Part of a small language model's weights.
Size: 16 layers, width 576, vocabulary 50257, 82.2M parameters.
Architecture: RMSNorm before each block, rotary positions, biases, tied embeddings.
Training: 954M tokens, 8215 steps.
Each number is 500 + 25 x the weight over the matrix's rms, rounded and kept within 0 to 999. Layers, rows and columns count from 0. Numbers have three digits each.

# q: layer 10 attention query, 576x576, rms 0.0201, rows 161-191, columns 144-287
# k: layer 10 attention key, 576x576, rms 0.0197, rows 161-191, columns 144-287
# v: layer 10 attention value, 576x576, rms 0.0147, rows 128-143, columns 144-287
# o: layer 10 attention output (transposed), 576x576, rms 0.0229, rows 128-143, columns 144-287
q161:498513524532471492514484506519465501490495494488518510501495482478496482481487478526475502503538507519521484508504522520462522490495445489485463466512482534494512484490466503505523519474499504464502525465493513484520504537499537517522487497534498478477461488518538500505485498544485506494458475474488481513455493537478559509483521505504514545516517504487463519450511508467484468529496490533504521493510502485473529478498496505455508
k161:487496514536505530497480517513485485494538526525545510519497549479457502548514503536453482500485505502475447495530555497513490473506502506489513512535494484479530507490514514514493493465533487465497504534510488529506521562487480488488467517502536493515510472510498543483502464522488477471503454507509503494480503524531514532492499492521482519508474499499460509507516507491540448507502503495462493486478477484498494495481535538477509
q162:533493518490523516516467499507532510508504480467496506497488483505521497511501487512522556461466507512475479529517528492521508504496453508541535507492497511511470491509538471500506552482481505515514478465544529476557501508513492491515547482490499471486503463512512472539504491482485489519508502478536515492509501496493562523496497479541472464490514436500512485515518478489470499483513503499497475520498485504504478510489497509508487
k162:481515522485526498492490448487519498508509511508525479502529546483468501501536504460456494493512525493476496504511485486547503511503492478506501494514527507469487484545496498501556510497518497498502464520492490514518507507475474480494495493500531469535505536483493524536526515544495486511520499541504487510511490491526510496528518525515472486558510504460511510511533545514534466499476483462512486501471499500484511493557497526505483
q163:529488480458535523458523485495525518493510501486512494525475507537531518544500508462533531491468519502462497468481502484505522505507516465535547492481491475509473510496500515512471510555499538518519477519504459488533521483494445500479509513522471502506538491460471478465499495450510492501541521524484532500512496487517454516519468507504493445475457501474532490511472484490505519489537506466525454545510478532495444503502519497527510
k163:477520514478511478512510482509523527507463516478462483497513497525508513496469529473542543530483529476497550513471493495491501538504465486513506505513498499521452494513534487462493487542492493535534488473498476483515506505472514493498475489497499510508497527510501465516508500464515487524476529512501511480512503471481491484481503502477499475502489478512534454488503492506477548527507507499506505503531503515481505495517478495510503
q164:486498469495495491516496521476469493481501520503501481505488518516486481523498526463502502492487498485509488471462482463501511489489496461455468474479470468494499473491486531501495497530475489517481500513502482486507513457495487499476486522486478474472514508491503500486488487486528512488526497530494505519502520460522479490493488491491476490469480518481512485513462499485481516487538501498497511489490484510514477498489486517542510
k164:501513484496509470478482492513487467535463508489494508504494474537528520479513490496507531522548529507475500493515501516486513504521513493499532478515506505481482549459530496505455511543474512523488496492474493502497513496499510501540486512537519551514539494515522469496490517483509514532531533467488549482531510510488483485492455524487521467494498499530527465467468513496520537505547499483516512525486524528494532521501514515522498
q165:540535502498469505484508524525510535475522487536522520519523464483523490481473456514502489473489523555542495515507482514469489497467479512508486482501468527483512450515463493481494524491532502469537560477512516506497489513507523522532485493508487495480482494530517467496498513517491509510477484486518483515456450536476534495529518500523515542525524498506466520468537539455487470531478471516504486482504506496479497507534518497505480
k165:486477521484498564507506515503479529509542483496511514497480490489505479461512504501540502462472496476526506496518502512523461514476467531451476497483447495508517464499489517525508513470540493483495504506505500512528484504506487524472520505515482493497504520502487509498502474486485513517486504470531505507497504493481524493517502502507486490507509496493506527533505496508503497476493503514476506507480516495499480476481502531504511
q166:485509490516467514499459513511482482525477465495498520484501480476483508463517495512513486519504501523552455525524503525520539476486502524486460472505508492481503493543499501466507491478520463487476516491493537547484490502489534507561498473478487488484456478534539533531513534544510536490468465530491462472495511535491549506494493486490530526510515510492458500456494510499481484503506495493482503495433515487503530474474513463492515
k166:530444537523512510487493476482495463498487478501488483494453478566514514493524491575470511488518526487475521499507505487438512522547507506534536497536523459495526526410552495519481488493416528484492472530465523498477483509513515516509518544493481530531498470509499530510493492525486537499501532504517533492513469500503503478515443510524527549499522518550489483500485523440517507493517442497485497520499490452519505488489507472484516
q167:486501528510524525503445527498517530468505502495489519527488469496522516454487504525491520508492486503491478490526491492486482475464489505503549525546517538481489500491498490499490514471485456463563497495512537489478455481549508518508475509509496529509481496488472479475512524461481505509469532489518520500539496508464520491501476536474498493510530508505477492500495530491516530545484543509506507517524497472503539489518467510497547
k167:515498485491478533457467471553505514473537495493513484525488521539514511515523500511482468513505521513530483485512531516514534466545482545484494497462487497519497471509455478502536533447508517499462520512531475509479505521484469540494479520515458496457481510490470510508518519523513494483462485469505464513468477492501537509535502466496496518542497507481471534529531495469480475476520502508522486480464486453444486520495512539488503
q168:503536529524503529484486514555501516487477510498525518512477488506465492457496461490504514508476506495487494540554516522504504504460523552540475454488538521454509487538488501479493507478507487481515547490532516563482500509524478497508494444491477459512481425557510457520505521563503498492504485484499519462492480509472569504512526504486471516529508498501454526519545502495475508514458514508439496495506515517479518522496525506514511
k168:514486483504510532519496495472466513485528512502530476496540493523492506526489514527473471502474506496480468493508506530476480492513511495512472491471496501457508508490501504495472517480482515491481511500520486464493489486481511469493515487507478509515494491525461508529463475510507519515513519499513489504482486524487520518516478501526485474503513479485524509527502530474508496505515498496500477509467514492526455495508506535457475
q169:496501504544546503489486534483500484467475542462487502446475503513478476505525503489517491551526535487467537456500470523504498515490527461471512509488553500512497580479546472481482489510487458526500460553481488459504511475497479500451507516534489499526524497500473470501487486491498477489579525490516506451530514469500493520478478531479484455505477509542538499519490486532487525511486532520461503488488472513519509524488468484544534
k169:496534458540473555479510476472544469470532504477520479522535560489448505485509478513431521508470495510475461487499534437518472484508501530528491507532533500433524528541453519517508476485524549465483540489475534521485483505509451446528486504432516499478505468528524463525474496574492519470495490489482492480456470527474508519531521442520455446583538491496454512512467527505561514471521528499533468458504477447548496520471512505476462
q170:497505534506512519481503548511474517454485518514498535514501493470504502505495504533476495505508479515518486489542493480488480527464506479481484500505508514527505504532519506537524484507499505498540512488519497488501480500480514510510488517526538515491520472511494461474483511488500453487459522482538514518503550499494501531492507509483497502514487475485488514489501515488494509505495538489452504518531488491505504495508487483539480
k170:472495487487510509496511494506496507482559507490511506522498500479494512481485519454522486470480496502497511493482490474525490500484496494498474510500483500477502493529466507507508520453498532508487499494509492503524497491502473473480524505492459476502485512526510526522490543501507489480495462490540491498472499504497511528484470468512492483519483494499493523519495532496491459517515485512517486498479487492517471498525509480507481
q171:445511475503456458511502491461519528491533521502496484503541542519486499484554514462543501484476486482487490514437516517507492504495488489500466489512451478524513469536441510486492453495569512540484475440509476480538516488484504497490484503464508491460508484506524501525454499506493461472478485545480481526505529510530499509480530485516488491486481434479506507530515473484513444469516486513521481482480467500470471497466522532476490
k171:490499489496469504509482489468501510514506533506487505527513501431480543466519515427557494522487530498453540489485458510509495500443493468541540510494481493517501505489489488430519454524515525495468492486496478538483483464485467498499488506501509474545476562500472533472526522473513510518523487562471514470557507467511495484454463542470517489475484495487532481502503501532540503529514452461515524496507492554524496462515491520489554
q172:496459469520460499530495501478518478495521483509481486460491493523510490552540533540478459497538480516486503497472496501480514513482488490509509537483529480560491510495490505515477465469504482488458491484450478432528512530526503495471450526519503484530546505487465481491470488449539429488506541475506503506503514490497454521494476488543527481500510537525522501520504472508477528532497532518467478505516468494532503527467474546481511
k172:486496465491501504510501487461475527457565504492490519525527529448466501498506472482469452505485505517500484531514505475506493489482516512488483515494500478499528502516490494521519504395511489467468531532521515464474523505482469488448512514504516491522481506517466518509509489511506511484493450515478498501492502531518524515500514491491483506540525509489488545510509516506492461489474467499479516445465486487506468517486511490477498
q173:538503519537539539463472526517497482491484481522500474500486500484483514466475508526484479503505500493492445522565517499479523531508502489448505459479521523494465525492512482517511518503481473456521526491504514507511502511530486465503490491471496488529529473517478464497508532443507515494463528447490528541520484496487522460501494450506514538530488486506452513466506460474493495527453459484514527518484473486480514471522471517481511
k173:476515504513534484495527517550503483500520468504502542507452479498486467521513492558463492458479485519453473456521526534496535501524494477497485471502478522522512469467485489530484478486505466500501547482489534494388474539520515498468487479493475540558486492524519474488518474551509491514504529533434528489505481546532502476473486501510512540507492526489516506506500479479514502519447468547525531499504539519490487548457510506478471
q174:481468536500471514526475532463486471513493494542480473483466485560510518522496520530483481526509518510476477484511505507488509517479493510476521506513505494519502507527507467490512503491465456519504499495481503458528465448481480508464485465511512514497505502468515479462483515482516478447525513516518531515500497466481504490478508499533510491498482499516515512524478496506521514479523514474506488538477482535501503499498485512505529
k174:492492506482512519523525542455502504520531529508529488472451479527521521540532479538484458507495496540489492450475517481508503475531504502498504528496474492480489522542470510538502464447490469462443501505473481482514505525516484505501523511422515477506517525502509486506490491538498499475509461474469477474507546510545517531539547483478508521487494556480488528524509513466546473466491505477506487543509490452528489537481529480471483
q175:502505501511528534490507532484491519487493541467493514450535502487498493491522492518507453513532483507512532485527478489504506517490512491486483453451502507532493530506520485498482489488478538487549527528499484478494539489487504511476452524523489515499529472501496455465497532506490469481519547467487500507520453479527473509521504473492473490481453486520518486484516515476469538498503514517434519510514502492498503524470524473491499
k175:495531475508482501514496487502481504487532498482496501502522494498502501491489516515470505484496499527520489509481495499512498491497476510523489520483481490495517499527492485503492509427509513479494498487505479517497530495508492496519502503507478483494486480505476508519521475484519486488490470532510468492460484499480473509506485472499510478500531532497497495520511521501485476525491486498491513470499500495519490528508539494484496
q176:506547466541490528550463516489498524519533519506520495489501558464476531505517504491518534494476509487481487479516473460497492439465500491534530495516462546484523544495510460459520538484470484495510481521506523504524454452463472494491500485451532457483503494527494458491490509498484489488493469500528514488559514480480524509511511506543512485504484468469530496544462472471489517475536543492528514469499490531514470505479501500517474
k176:539598492477478457549526492514558439487500524522518497482544502497473511503497498444539482486520546489479480513507456521544468505564535488533526458497512518454471500486543478540492483492529512487482507497524485507523485483466500492557509507475522484514515473519502499540462554558482528526550487509506472497520503472464468523547493529478484512525492500504496419478514514557521471498533512515514521555497517543530485516528512535507488
q177:487479520472520525444543500493480503502497474515512520572498472467460541512522496453485504490495501496517478533537493508516478485497504510529536507514485516474511495523511509527473534536502499484503474516504517541496482521508481462508499467450507521511466504548475480525534532514512548509485468509504469511486495538526501473503489522437497506506483498502470509481493510492497507498507482499500531489464512518470527466485502505556497
k177:516489469501500493500509499528518443463452521509517507477490485507480499506512506521501494486495500515516489480487508495520524493476507505495526488507486517493493488490495512514484496552485491491495476488505512506524482512510543516486523508500470519510487485522493495486524498509517513500523508496512503525477478499484489502517528485495479487491472524487466458490495503467484526498486504520500503519516530483527522501487453492490509
q178:510513489499510518492483472489476524489494462495517517513475514518494485508474503506515488495480536486548558543501553530513555490493558480483478506499541451476558519510521494521578519501517507504486513462527478537508491518485523491534543503473490496502555459541544493548536501558491476514476480503521471486529454499510573475534540470463488483488473480496470490516525494470476464482460518538516485480505551489543490480498570487505489
k178:494500534448521472505493492505503491489486500528507472538455486487478540534495516487511542542478498510521529506462494475506521513455476497496471492500533512532480489513521521474518444496499491508514512457456477471520498454481486495514537554510517432508489523477550490533490490539482535498483522512492534501539509483467493472493447545521482504480550450512540486491531493514530524511496504471506515489503542477500481462510523470501450
q179:485577476491498464474536464530479505528498506504532504494531520507483484479475444485532498466515552435502509508514539509534478506535521516498492451474480491526530473489478499488459510501543587477513513538510493555528496500463506537537508487461517505521513482502526480492478484493506532470523478494469485482503507460518488520539525527522530535538507530456490500494540464475494518484550454460503506481524515521501488481490548491542464
k179:460491465531499449530532538512552467468522502519450486521553479490489500517489520488477499438470533487490492521525509511519534480488468480530511471547551451460520468456501496469468509481487524493474479515555493463482494494452483497495514472516482491497494496505514491500510473512517482513540515554511525549514527465462444515420529508506525495477531462457544466530488508521505496524466514518518496490512469528532498464541520504471468
q180:534485470488509452481513498482516466490510521476463495529519493483518499460486513535534480526473519505529467504505538494496531497494512531458451514534530494521462490508503478480517489479433504475513441465461538501482506494482499563534514550501504516529518509519535484512472497480490487487465532457517491492469486498461515503515497526504513529469532528572469511468483468470471518537504532513527534492497504511533517513530506476473526
k180:532461516467525515498484467529532480509503510478521534494496499522491467512509514483528532533472513523466495496478500504468491490512495492479534492545479476506492462504464510517539527471516489504481506513508484516513508515543499487520511513506513501505487504508482552469499444509479489480508506488498477489505487471527508507531506487545503532498503524548506507447541483503464517502525489511500527458487511477491502516517506532494500
q181:482489516545549521525475521541500499478540514455484491453508485484493461506507484543466510476519510505501506462504529489520522495464460502524497467468539464527487483506514529511482530458452495506482535488506464466521518538510500475473499507512524479500516472481484465516511510523496450490530505486525501526486522491503488516504521500519515521523473524518512491497494483501478484503489516500486522528503498489514499571472494490474515
k181:477516483502484503504505473487483522498488481484516487500491505509499509497488523465511489522483494490535519519496496499504483529500517480502524493492511510497489489513499497483497495451498506489533490496488482494492523470475489495507508502485492518488511508514492492511504511498479503511484501530524506494503495478491495472489508468494499486508510503494508506496525504512519498490505501495500502494507470502462482484503514486544532
q182:554493501477524501472483498533492507510470518514461500538476467520503482474507499490478523515496491489497480506506545493487524484479529509468476481473511461478479528476506518506532463531468469489503489475486481522517493480503449531519499503543545508510526475503502500488548495499526545501470431482510504516532494515515488515492485506493474514457459457500512490492528492519547518464505508485492544516497501495497513475506499513542516
k182:505440538491495505479496513529526506476492478502468476481490491487474468519514436533441528456488483485481548488500498482439529527506515503521497515499502500500470492472466515487486479502491525490503506491493545490491484496496567509543473502522455491501481455497508538529481489510511508478498491486488498536488513489523493542498483508474506472477485538559515513479510477489504501488492510520492490540497505521521515513485497495513477
q183:450510525532478466475521465503492494465516497523491547504524485452505472488473514529508526510527519534525513526537497513514480520491537476491438501529480476498523461519472467480492487488543517496510544500499504560528506558510511481469491492479508493548502477531473492520493544549543478502505526536522537508508504498525518499509501499489531517489454519514489483529483504512475488519461493516500482488524550529462521484484498467488484
k183:465538487426519481480529470496484491524508533524490508546507469533495485457505534468492488524461489514484495503502458509518483511501501489511474487524485497515515444520500518491501479510503495519539504509485483515522531505489496483488502520495503498516519546502516521520571466455512506526491552513501476488500485488508463500530436481507486514506545496485519464488483470504509508513509492442515524518497544508478485494504461490472477
q184:526505454512488450506505485501515498527507490454448522466475479491535481493510500486500491534482492454514482483546492529480482462487543499500481474522521476500505520518541529472460470480432468504502485496489516524490535490466510521484509479499530504507549527512476516499514534438519486491499522509504498504521513524515511511492471499510522494464505505501503478501438482517502472513515530506494524504478436497489501523456517477486501
k184:449510466495521438520531495485478512524534515519478513486531505503438489513518488408515505498434461494475475476459459470443473534532490538482523494542513456472502515483507484502534462472508476482508558522476480516526502486490480516587486510517465449462513536493488548456485482552558489457498511521471530488477471403499502478500482509521485517505482490505525500488554470512525521530506481428515519483450485487533493522513471467530487
q185:470539512524477478509465542480471448518500476508534483514470534501475490490528536487517503478487475485488511515482477491514567485487509506474492517517494497523502558485505521524472480507537447499479456525485499467492495453482497518480527487543495502499502467512468461465482493537509489500422501483491513490499497483498460478493551484458509518519529485500506560524516500512479453501517513532488520485529464500490467539493478486485443
k185:480548521523486482473481562470447488501529484471530603496479454464525530483534485513471488482525523563418470507536533503544484455491476514532512492470445516519500547446536500549515498518523518482487533458482513482499484485494492539506495518505470543536475465510474495513514463461486468442489511523519476477474460548504521536517544503459502509483487511497515467466449527522495491572552522509425533483494524479562477516532481500475527
q186:545529485492528529482508498474434454531519480490508490487467501472520501532474507505529490492540532516538482480542459516487506537494477511463497505505480478510500502508485488511512547521507512527551482473520509519522510502490450531525519469531489515527480512473474505486498489462514494456508471493467515542469510524463476524510539492537551461494526488518463514507523518515499496538511506474522457534495474529479493506516502504490507
k186:476516498525506460486518512488504465514500491539539508531480491474527471452489469475483496513468475482493515476505521506532495495465523462454504474502479468513492524518506524481471522504493464489472487503514527522434470542463517518477516472521515473487485510462567489477509507473470482465494497515487503525485445504518519539481529523456498518503486486478511527521494470464510503513500476489559512522488501536515512514469499508494471
q187:504486525505468497510503511470475521500535528509502475484545491512531508503529490536476509483515470517460476467498500520461459519478459463570490515509501546475497493514509451490546488486506472505488516522491533480508480453487506484468488530488486476492475512511479485490485471462493465532475500513524533502509524503436507523473469523557501478511487488550529497518538527503516498497496502431506507493517529497494508511516447495465488
k187:473536461495476484472523489505468541551519511495549518479527514522460504449519485505538492547499502506487485511525554483522477486533521509475474511503509541491501546515510449509515522486513498518528466490555520531518483519493504452508473511453537486538547495472527556483496548488505479518518462486486494463461511529484501520456518551545488490554461491509527509518535474545489497472517489516496527513558509477481506540512455527472490
q188:475458488488463488504517511506462487518508543506524471500511504497461528511486539493513493488518475477492555489475458490496533485517487527524487513485499508505537498486496494482472479521492501508472531507526466471504430513521433489517514518484487465491474534517501519518539476501505509475483527516473466518470496510569502500496507491481528490467480514470501544491485542489504464507497497476472500495508487502477483458488512538491501
k188:499529515468486525525493527480529498493508514490506508515565518535487509473497494441545523502515541514499496477475476477517516510503489519490524451512526495521471522551561489459490531468508518500550480476529475545519514496464491523523534499509528423471482522455525490532498548519493545473542479484520477513511507486460509462537474539499482480508485491461510520486505472513544518483512495533512518520499478527486492435529472505559512
q189:494473498449494489508523467501519530490502466529532504553477453517496485543498485533470502524486532495508503498470516478515484481515481519491485524487536511510515495514501513484461494485479530464434551529508504548489501534515465496484473503416492521531520511452466546504494449438455518501466482459504524468513537511500487502496502465542508510532556511503504484478477458491490542474513462449514455499490471493462576500506515495462547
k189:485491488528510488526502502477495501501481544525471480527533455530471573426500480479494494525498484494468517512470494522486458531484487507522510453491532477533509501474496506470513475540512510513483457534533479510489484477468540552519485515479515518481543494477461511488494482503532461511472503521473520491519503466491501473494518491475483537475529516471503462485481527477520476538465457471447529424527510526465489435537554501513513
q190:467459481509508516473478512485493501524493474503528533510454488467485510547528498492490509494511456504447467497509510522481502469481505545489486504483531523479447532484538478494507549525489555498493469540536499483483474460534471492483529459532462548521450519491488569480545479470517536470507429544502532492491512510518504526496472501475481471464434451507461487497508534504515487468491502547455491531495499516514518462497481488510498
k190:525494473494511497468499505491488495454488508462470484524465498494459443485546520552453503455543447507512488489457486487497513497521525536504515510501503479514528509472530539492533473497503515459519518492439508465506521466524504486518480511479488517449558494476461492562482551500538492469494526503469505553485496538527501512491479485466496495513517474518495479490460514491487536529527482536495447510483470515509522512496440484511468
q191:490454540477523503482500481499506508473512530487498487524532514517493530533500504489511473522473482484508498522463508490534466498486498482551519520448494492501501506498473473481548521480550523462478559489554459492489512472476508473539483466494508488481504491488508507519498501539482470525501513486505496470491502459538504483522518487469492506471463530470515468498551513500503475489505491502481521510525516495511478476484531520503482
k191:501520479503454512518484517422526525514501484489465454525455501488489487491506521478533548505511474466562491496522476492525489520451493502476493504473514490464513484516463470470539504508503516513538489492485497501545533474462499516486494476516533512512514482508482473509485516481488499480485476516520487541510530498490484481539472471493509460469477493516504530492507475467489481494542536482475499537505457513471471449498496482542526
v128:456480471485473538469548513472494521515483510520482515515529489506505474464459495505481507499426481432486528502505516517535496485509503470507498477514547530500475503530538509521526469501450481469478520482492525498518531476517493500511488474497510488472517523496540514497508496506471479506510490522503518499496509475505457533514484525541461500522497454516507514516515503517508478487502490497489460461472465504502479510515473484512482
o128:536483476486501528522535494502522497506484517479497487536507482474516500532453534504531493537487466499505484507530494463474520513527515499495449536508526507498535478516471506496480488525528498512485469517503474488528511522514472535517493515519502490473511475532459511510478475510503498527516496530507512510532513519498471477532485495522478470476499522513488506519513461518508520473488499512509447478517460524473510476493500512512499
v129:504520535507500489504484506537528465493483494477488501465500489477477521499485497513497520547511493476460502510526503510485494506472488488473520519501531514504448500525521507498453520516500518499530503480530526522520504498497526519485518476440494449516497491523494486537493484507487482520469463502529515522550533490519486501489491491519473464486513511520490509521483487489442442491474514512514490478552472533500539514526501503523491
o129:516527492514491476501506495489517525501479518488512495478524512516505502525451487508529502495502516512526498475489507480501515517499476495521512549483509493522527501488486482485492505548482483501537484523508491504534530518533496490506503512528487511457491507511482466507483504481512480503553535507508490518513480482492505500535449483541541518461514559492532486470492497506500520510516525462526458524492533487481475484494500497495491
v130:502518454517495486475517516518486489499505500516486493470498451468447492473513520487507485519448512473503513499499517528485547483489485484542482548499491514485526513508488480483473459502500514459531508507496517477499548521508513489475502519510462505512529545549499501467554460479501521541517489489450481539491468497528482516425487463493535533495487524505495489515459483467498515482501518528490496434502497503535523522457509503514478
o130:552478499499530491530515494436496518544470491516500506511478516528471485517528496487514510462514446538499487473486479510467479526494504529475501495526466471533484504546473525501495476570515482536514484499529467507488538491514511534468434475559508492497445482482486528510481517498533507547480497508495476486485488485546470504509479495472453486496498496473454504491467450475491514496506473497413499503517492520500526505494509518453497
v131:434490504495501475518490572499489551495510538510463533468499511479503455500491503511527499513503499497534471486458505523515488511538486503508544441505532511511499552518505487498505484486500530493503493497498499536509498483497510529460504485561499533487515491545482506504459535520504513455508518541538495483495490497514494493492494513513472504485504459487508487464481498531491491535510524536425540481520557473515501492445501470493471
o131:489502544538465519484482465546470489506517474465506491517529497516528501460512494450470504468526467526470533529485518489506517514568476545508454495491517501463503583483466505483525475415577525482464489481477505504483522522500532508508489491526506509483475474500482480508488512481509499487475509473519492463544510534519455540529516506504509472488491470513504470532572530521502495485456522495506504514516486484518481516484521531494480
v132:513487505473537501540499469515501531468513445537492472516514497477507515526481498503475518466495490493497505511523479487514469461433481469471504479500481518490455513496472484513487460536471452491473488566493504511522516499498496513514452475556494440485496532522566511490482514492525556499495469509502510511474506488457492478509535490470508455538466496485470535486500511515536508546473481461511529487522495464550483488538511483463477
o132:488502522512505487505478483493391515568572493555502477489453530513503504535490486498504520536493538483523479543544533507500494459469545489515496507479451514501512509501498480554486470469507490524515486534534536495529499505478481472509512440494551476507488466466527518469527521519475527465493471515494516537493529512528500508489465483488528505534514490461506519535529492457514505506506477516486504526452511543516481481491525521470534
v133:498462487540466490490490488533511482486506492500504516539531542469478523540522459496478536500502451501482533522546531481491508489462515505492499532502504499467473542457514510492460534508494488486516493513518491459510509481476532528494527501481560508517487446511478513483504470514483528514518516471504526512489518533517495512567510510459523483494489511529453519509483449496481517494491458499474470514497514523513511503513544469513489
o133:511517471482524504483487504497505517491481521471531495480480501467502507516492500479459537497529502505495472517486525515566447481481472476516487468510501503503489511501518479535492519542438509472490504504495477500512502486516492484513515478443498475514540468483520516521483496532452524499497489504494530474513490502500503480506474491481515525522498530527508532523483469484488498475517514495468498508488511483493458487452474465482532
v134:495537517519502473527503504515461539438502505527504512455506474542490532464486460521494527482465449478476489512487541524467470500521442489457520494475511490492516523475473494497527426509530500507505529504499528542479473499514509554499493522508486516478480495511520486485500502483515507492509499494521507458481502561512518504478486500506500487513470484470571519523479534471496482533506560536482471488541448487526538514473514453489468
o134:457478514505459480513478488515509487548436464489509477536492512493503486460482491473517511488514492517516507514498472501462536510493468502518508513467477500487556522492477508499489432538551508520517525506512465499487539486510503516504479466521505500488473473507488476534478477477536491517467509515502515512473495507515461492505493489508489498465530491478473488507541521522479491499485544473472521501511498468540526486520516525539479
v135:480505486490539478491490479499490558509492482502537535480496544476539509450500501496509474482468527441510519513487454517507488507486512476502497480515505492515507525582513492498561447502517516502512535504521485537507483525464524505483540499502472467528515480522515476511502534468514509475536533553485487513482491511533540483473459518526507487461477540467516490511545528512483514529523519478493505456491489486487489496470492506474505
o135:490443511510495468507487519448470519464499484437489518488496497512493478505527535510483487475478475477478518531491470524481506492494543491514482507480498535488501483476510512498499507550540490495482472495502534482501541486456501529485500484533552504494469493497498451519473470479523487501508495514494545511512489518536474490499471505493503520513527510502545519527499492481531488522520504496506481511532487517510524505536509522528471
v136:494527534521486481472502498502472493509481519495526499499521532508484510465472473474466473496478482520479530517479497524503527496490539497478482549458519516483472496509523515482482488492453522469529485531500509488511524511469528505494480506531482487521529551489529505487498482470454491506509544466463484496479510514509523502516521480461505491497451496484533508523473498483521512573480489491491479445476484533470525495468479457543472
o136:499477497519491477505496503511484518548511515470512480481488504498462500529479526501537511540518478525507519498550497505479517502496514502513480513539475498499497503528488475494490501576487490502481539525509492499511508476502510514497461481489519488486506514499497507463483497524493511514480508537533480522451488516519488481540473474486522506513517510509488525575476431511484535527495479468500524505473456517497526508487499491464506
v137:528541495514537445525472515497498522502506516478516497514478508465491503422511475518482542499496541504486502500491522482509508488507477473494523460524479528511459431533462506497476477515476549531507475509489482512462482518532462501474504553498496463482442475509507464467513501489503522500498498519515480546495496513536482541471531454483490499509514527509503477498459499515514510515504507450512528475549514479501504487434463495457480
o137:511502518517466498503480461525533507512464498511494509507496484545488522486500473502507522515535489507507537521520478481451473503472479498540490482532472505465524498517486526522489463497515517510488523509528466506488477491460484506536498507510489485494463524507513500482514543483522529497478486533494484534497487540523523523501469509503490517523518553476514506463455522496494497537513490492529498508544535522503509547462527555527514
v138:496496505505488527487501483470502475516507498513491511537505466485466489499489497490506494470488525463488509545521524564472495523540493494513534448498493547519526474506505495478523488474499494457547530480499490503480531524485493474493471482456498516491533493582469505445493495455468486520561514508485556510544456535538508501503520482484502523423496487462485490531532526513516442528466538512431520497495478489524527471511531504495478
o138:495475472492492507465438513484503507505501514495486498507464535493482482535534495472519517513507455505492509473436451500515494503515486479498520500510472479518551471519497486500495509593470468499510492499496514470495556496559501517471483520535500462482517465477506565555490505523517510536537519519502508493467527513528476482485506487481466500517495504521479517511464463496522529508494489490481455494509487533503507498517493496499455
v139:451486536515477475487505507483510503527485493515526554514494567513540523480513509481502490502537513533511461518517516514513468477501495489479501493492473503521508482532458483524507496511545514521499481514524499500536475497472503539516532451490496468483512494511519508535472494491501472446504505529539508502509481490487507505501497532553458483536484533478496475506500484489500512475463528517479510507437516490466476533469531486479482
o139:478517560515412473522534535480470489531520495486524486523519476513512473495477520461494512490486514505468518486521479505460481490492521509463520495499550510456472567493510515469508514471506515518496495500506519498494467496518520462535495520509542495471537497523472463502525452474522518455496506491471502503525507537479514492529551508518504479504537450461525480531551549513503478484493497478561512501497484465521518513530510513484498
v140:464479479501494458509517518534489494482524506512477543490504505509554515499485500490517508492497491505461551496479500495467481488561514520527472511499501469512501511481485510495551460492481504495521524494516514486521521498489495489501494524505512492519509508518510504511480549533548476482522511529479522440505487464508465474495517530518483517507500499483473510505527491481481525523500484520512491469479469576495531484467497508499500
o140:522441505514499527477515491489485482501475478480492474529527465502534486497482512495483514505482515524515508512545525492493509489532525501517467518506522489503523502495533452482476537498508537530458470483465485495533538475491497485519444488476494503506498511498473530506500517488472501497481514495513499531487469482481469496499504505487478471466499516517561553522512515529525540495513483492490493493510482489494499537514495531502504
v141:534511510481489478480470527506494496502500475480542498472508474512466458503525497528480489497495507513531504486511486545525519507496449531533497514479509529497494506532521508508513534475510505504467476494470496484512467462506486528490487508447507438545501470487526429535511499475446476470473484481519473490527505523476450520501499464531510429523579495497523490565489466530533496485506530430553561488482501525484491480538507548500509
o141:475561499475526497541515505486488531482513511513522520467515480537499539496522491527460467492467501464513507473495519454493520489515506507491498470474495470507503522515519534470518520557476490494520501504516528492457464453472475503454518504489480512505497506520496470523463438478514481530535494523482497502500459489451514501525508510523525515475519550500502482483492517492493477511494508452475507474530540532471510498490521494532498
v142:552502529484489506505504524509506482511542496505523493489496573530501510548493555470537452532508493486560452519538516519453492518503497511467513468513516492487509504456496503465505479483514528481521489490528480501482523493519466506495486522506534502469482516525482496495522458517508494474513514459502503509463511483501526526478443517500521495491500508542464482526508454485510543474525477489498505507461518530514492456522519499458517
o142:518506455542544477499501478507507523466570508512493513466506536460510527508533462519489496500512487491489495479485479513533439474449523488499481468488452487494489520482500482540512530394484487464517502489517499512505487514498469481457509532498502512522503498479541486499518471504515506506488482476499499525498504521488522506472493497508476529551511460520490542485460507472508483507516516535483464509502498533532475527476476473518507
v143:501502506469486494487464500491508524491515547456501476555494480520471473457518495474500453495532515526522499550505489489495535521503513517531529489509512528501537516493488517474537483533535494500486502496497508512476529543507483544488490499474522517530481518473527500498450463522519491473491481501499466484542516503489473467495462476501524542473539492527474487468504471460486506476470480466517502553493448480458468449459518526496495
o143:522518534493529480514498549510426499504532502522486536530540479489474486474514503513500488481492511501465516496470513479506488461506495526518507514469557512513503483490508549490514542389473511491500484541500539505448470497521475508473503553472447520501486543512496572451524503530509530496471500489516491500531500499496538508523471524504469443508477420462504507485470511486472536523492485505487501500477534461495506493469490500500545